config.yaml
n_layer: 10
d_model: 64
n_head: 2
n_kv_head: 2
head_dim: 32
d_mlp: 256
vocab_size: 8192
activation: "silu"
norm: "rmsnorm"
norm_place: "pre"
norm_eps: 1e-06
positions: "rope"
rope_base: 1020.0
rope_fraction: 0.5
qk_norm: true
attn_scale: 0.248
bias: "none"
tie_embeddings: false
parallel_block: false
extras: ["local attention windows", "gated attention", "value embeddings", "hashed n-gram embeddings", "a smear gate", "an embedding shortcut", "learned residual scales", "skips across layers", "capped logits"]
init: "uniform"
init_std_qkv: 0.0866
init_std_o: 0.0866
init_std_up: 0.0866
init_std_down: 0.0
optimizer: "adamw"
lr: 0.0067
lr_mult_up: 0.832
beta1: 0.9
beta2: 0.98
lr_head: 0.0106
grad_clip: 0.5
warmup_steps: 499
schedule: "wsd"
decay_fraction: 0.707
decay_shape: "sqrt"
final_lr_fraction: 0.1
batch_tokens: [16384, 32768, 49152]
seq_len: 1024
doc_mask: true
train_tokens: 99370000
steps: 3332
dataset: "wikipedia_en"
Each number is 128 + 32 x the weight over its row's rms, rounded and kept within 0 to 255. Layers, rows and columns count from 0. Numbers have three digits each. The size before them is the row's rms in percent of the matrix's.

# layer 3 attention key, 64x64, rms 0.287, rows 0-63, columns 0-63
063:129123154126130147088146138114135105099069125201171122111143153122099088159100107083112124205099116140136138120157103120104155145146151235104140128144155169127061072123177173106130118173119095
096:122094123118111118143147106089121164151113117052089116099107083145104152141137078141190159130125127056098062120123186122113086157145115043122095100127116115154158195123076110150112127111142172
083:159160105130123164145072166168038055151160144136166129150111113091182126120134133077105087125122122136142139130192121202145130108143127062154165134157091135068150139133170109087128143144126124
116:133071128078187067099104193090158139134127132143130115133113117146092068085154159114145088103120114173141195148145096161158177123095164152120196117134117118070090071159143157114115129123150115
077:118049165150109140114128145140194148113159148094148125170096132141065083094151187152127129150162070142124185130109080110191171101116115156094139133134158073127104142112129169157116146160192116
100:183119099164157157125079119146101113147132133111195150164138139127109145170156144160092125121139107128160179106192085146161181152135136187145149175118139149056121104151155150056088159118075094
093:078108159148135075143125115101160081134112177128124136104057116065143143081204067108130153151136168146064114122093147133111142121143150072127167058158115117149100132134150101183120140100146157
092:069142122136121105107146138136137098135136127142148148101192195111168122129165097134098197167093140124168114119145126099048135186141150190111068065188151129114134090143150115094131112144098170
080:118150098149080166129082156181086101108168156125182162177094153139097101152158202109057120104156090138154147144169086165114133112093146158151147180149150128103132101071137097088170138154133126
074:114126144143155121082108098090164167095107081124090113083130116182117153115170078113127190167162160127121105122099139127120122195171135180088117055164125122191098125140079162177088135146144153
100:141177108174102180141137104148086134131145155058113187114113120129160157187143077164130156127150114091141068107109135119128077148147106088162082137144129141165181223107097118114135100130102159
092:116160105094176098131133155085104089157114105125105125097101079091135104159153109146177086081091151122083123184173138206165140137084180083185163139151071101124113131178123102120122140093114137
138:119152109107189092128115164082126136160111093118112124124073089129117092107147126127166106065095135144122168193164110200188156135077193117141192130122073096112088107152138109099113131097137101
163:112163094116173123127103156103138136184100075112116121115085093121121096131173147149168115068093131132118184186192108193187140131083182153154173130132083098108102103171147125089132141126131092
154:104132147116099118091159115154150151108136145214095092143167148126170167121100125129093213157135106104121092069096177088088098098163108151101069074110138112175133127105098135159123126174167140
090:203156108132111132131093153169111107177148117119191122126168122113146119148131120114083148104146056079123160142184121158146146097130139205178142204134134166085116144125088188082118145125146126
099:156118109121133150178095116120127079116106112098147117100147137073160162130135104124124120104140169143053185139231135212099160147138141133111122150112143192132104162152130148079133076161164100
081:197124111115131170079171098123147151146154102177167110147164159127087131136081135079131079125120112100134175132087113077079078161113100165124102184097169166128139158135094169101139146200153142
101:134078145116080180070176134161159155146147145142183144164168115191062107137099103076095128157114096117139146111103116085133095116147093159108112133124168106148089141078081176141138174174168115
096:094139144163157056085123115107105101104090191122121162114064178100164119110161115107138160125066167202082141185118110120098183146132158110130124103199141143131115122146164119103140147128139175
069:156078134092114117114173147147168104175195094133180145147185123135104115207118129065111129074210111103138143101113124121065080105104115146148098171092139113112102156099126130128141121098124166
086:131090142102151120115106105069138121092124167112079094073043106127096101065114072114157149133118198150093126114091174123093167102134157041102164109116129135151120154161100126155131123140151102
105:095136108109100141114090110151084191179074128140159099130106144140108192157101083153106138118153061097134161115145071113151097114145145146117211117090124117132152171155105159157071097164120073
097:151165099118074164093120149181117173166169074153144131126202121175102146152073127105086128141148118062183159117176144135116093113132120202135115161105172137116136114077098161124147153159136105
103:124148104128093129102048123133047167191149130163126139095119100164195173128120118138093154087117169130165130139172124160165131145117129156125192135093093168126160120170087152138116162145106062
118:171124130068124158070167115180133164151196127169107113141153104184123143188070124110112161135134117094163155082105124107148050141126116142097096139088157086161129110096112178138119155180137108
115:096097085137102145094141133117093169128212104138123171129124147212151121175153172157090150078133200160187079144117148130110080164098134126115127122110136129163111107114144114105178168122074132
102:126147122176099152138108123117136077131130104070119154139076127122140103149128187146146118038122170133108123202145130158116147151084136084160108178147118122105144155111137061070183108094073164
094:077090096103139129144189161124105148133149117195124110122117201124127159161124159176107177165140093145156097078063124111090093131146160166116123053089093150157141113121171120092106123180111143
081:121168137157107119148152118154123087147154129130158116144138166064161105115123152190170079125088110057060108152178125166142138092111123126115112152163147127084076097133216138144156103142074167
131:148118125107132136107067104131142169128076136131104105128077064181063080111090121085133103109159124097079167120131139090128149072141111061133168154067113091096142162128074123167120085119145104
079:105126145106139061136153126148146117110094145174099136148117178150186108080158162073144119197119124131090123113083105110079105119176144148097117074169165146135123069125127147153116155102182210
077:079048159140094082112119159080178126126076174123126120100125166146182147120113140166160164167101151133118091133123174109087119171123113031136102090169124133157171132125164082144139142113129141
175:073087138130116102173162090119092128115109137119124105138128156075198171096125116177147180162124135133105050133113162108084121151155097077105074096154154149169161167156138120147104102127064167
090:149154093047158064108142160081113138154079109119157080105114141109114064110178142091138109089122099125130133171172125147173125086063177126165161168157132081103097112137140127103111159125175136
076:161107146204097196089083119179142121136159165118131190171179093149116165141064090137104140182114174142143124086108168099121126165158079148149112103097124137144147133120114147152181137151085101
161:074084175151127115155129080137145123094109178099110105145120136092177155118106102176154172185121147143097079094081172089074130154164090079115093090129143173180160153148131091161121097129102153
104:182139085105098137057086154161072134172120129149124165141147070158116163174103120124105104105141159109178157132180109130161116146096134157173213151081104103129077120134123128103149146120103068
082:219158093091160173103107128122093082169092133164157083138160154141167096154094133093113094107151144146164172091170103128121082138092102115107093143077134098119157114157151176079120147154152076
061:090101102139139104199116125152136117136121161156142116177092112118168076164158177115116055108124030134097141110083107136076143130149176138104116113148142169118156165168162126104094152105162182
141:097076161130134080141170114096123108102061154113118101156114191086161149090140141160163154149113144133100068138112158134070148184125105073130089109164170164145154165171169102135101118124080174
085:163161071113139191149129126183075122149152084121072172101150119094132146193185135106155096085166115072101174143159098154136089082127125162126126165100101126124103150161158123115178120144170158
151:073095145156102109158154091117119124104122157111118116137128163089185145094091114177158193159120131166108063109075189104071126133145080069119087100126165129175173161125110118164116114142087149
178:182173081101125137081105160120106140154129090143150172128153104156079115136159148092100090088125113105165190155192085168183113122086169171161174172120111108082098097109119151098145158130150100
082:120108191197128171158122107136137073081151166100107111157113131122156176122101107172117164182109165146125118082075164091109166187163080136100097075140141173152175140109142120153136126098084137
166:157164077079139126093133162116111148163124073138132142125138121153118106127155167097110089070149122107164173162180062161157116105075169187124178163120111091097072088125123151071149155139161120
065:155119114029161147109147115130126153089102129140108068105135200101200114086138157156140122134147143138108100144072115122091113110103140156113090159165176105159086113161121117075061108139161159
087:106100125147172093051140132090130082092090110059150103171145197095151107096163139150093139109127147149143138151079138107097087110112115143152143184175128117191099137136154066124137076137164146
080:169106114069097166106118108102125109163108122176152092025145139126153169176099109116145071169149139103138079129141106104135128160135109092138163137060077135129126144136100185139088106167124078
073:078087159127156091176105115142083078080153093144116125078094111134127091146148128132127121078179160151146122112205109130182180143178143146126178166176140114101125192117152143137145083122079148
077:180181181105111129137150093161101116146115151136169080113133108105127155142148039156135123180122147117094147096144096138083133160105134142148186096157098124173109085120113158165118094112225158
075:147172142121109173118128150167098124157166188163127086129094189137236116073116113184089105107104151158117135125126175087103149120132137183129180104155117083162119140118159105144171132128155106
071:128092166146120120129123092152155144146186135175116160091129058160129153081123073096108135134120133098114095107108167136112190116159132168126210130083104150124075122134119192135144191106188096
069:172125144105109170132125129151095088135128117199078130086103174184117111110092138158117187125153192162157228131136133140131154138090080137136093081155113129084143065115122112151171112136122119
059:203172102090123137079115086128158097141099103131153067165132168111148114141127074165080171113119129131152142091173153151120157095094104106179134111131174111129174162184153169086059134137142105
076:115141061189125139120129138155116102104160098162148137161130100145185129144158196156151122130154183139117164163176147183136093088153079116138138079138070123119134136095158060191091125161156112
057:151090165108160166091135122158159140149063163218135071143112122128080135122061152167099111180101098094123162116064125092142138187135140140086179110111141119176115096116129141105108107099109118
068:070135131140133129092112110131126179135070106157150124120132130096165134180161105146158131144090181197177168135122064174088189126124102132150207098131164110154099130127106081132172082154116109
070:111159106144118143194104154117099132146077126122116132188071129105154136092155115141051094085114081177096192054107125125107128131129163114131113138153148175086160143160186120115127182118160161
084:174148138187115144131122125106121127138123111107106114149124173066054100174150131142137055116105127196086185081084094137124085146125138062158116152173111102142149093115107086163138131165176132
063:100086153103149138135126120084095112114126111050091092150148145117088182108103154109047143133113120153068156123106104067153082175107138131108116189167183099136111148159153160122113197115133133
083:120111133092102108161119174162135140109143129143151182152127128143097236067151114170095165110123148101105112098203154109174188103126132140113152127113059180081128132130133156153089111122093116
074:157140119095179157115133103132053210138096116141096137090133090164138116116154154102137151107143184131133124084100162124146079172124141138032127110072111166148125112137126153111136187174082102
078:127131088167117122133116161162131172153146131128104178189099153165123113146121190151172116089127114108136182128133163112143072112137114089131093079119059100095192150081146069161127099195106112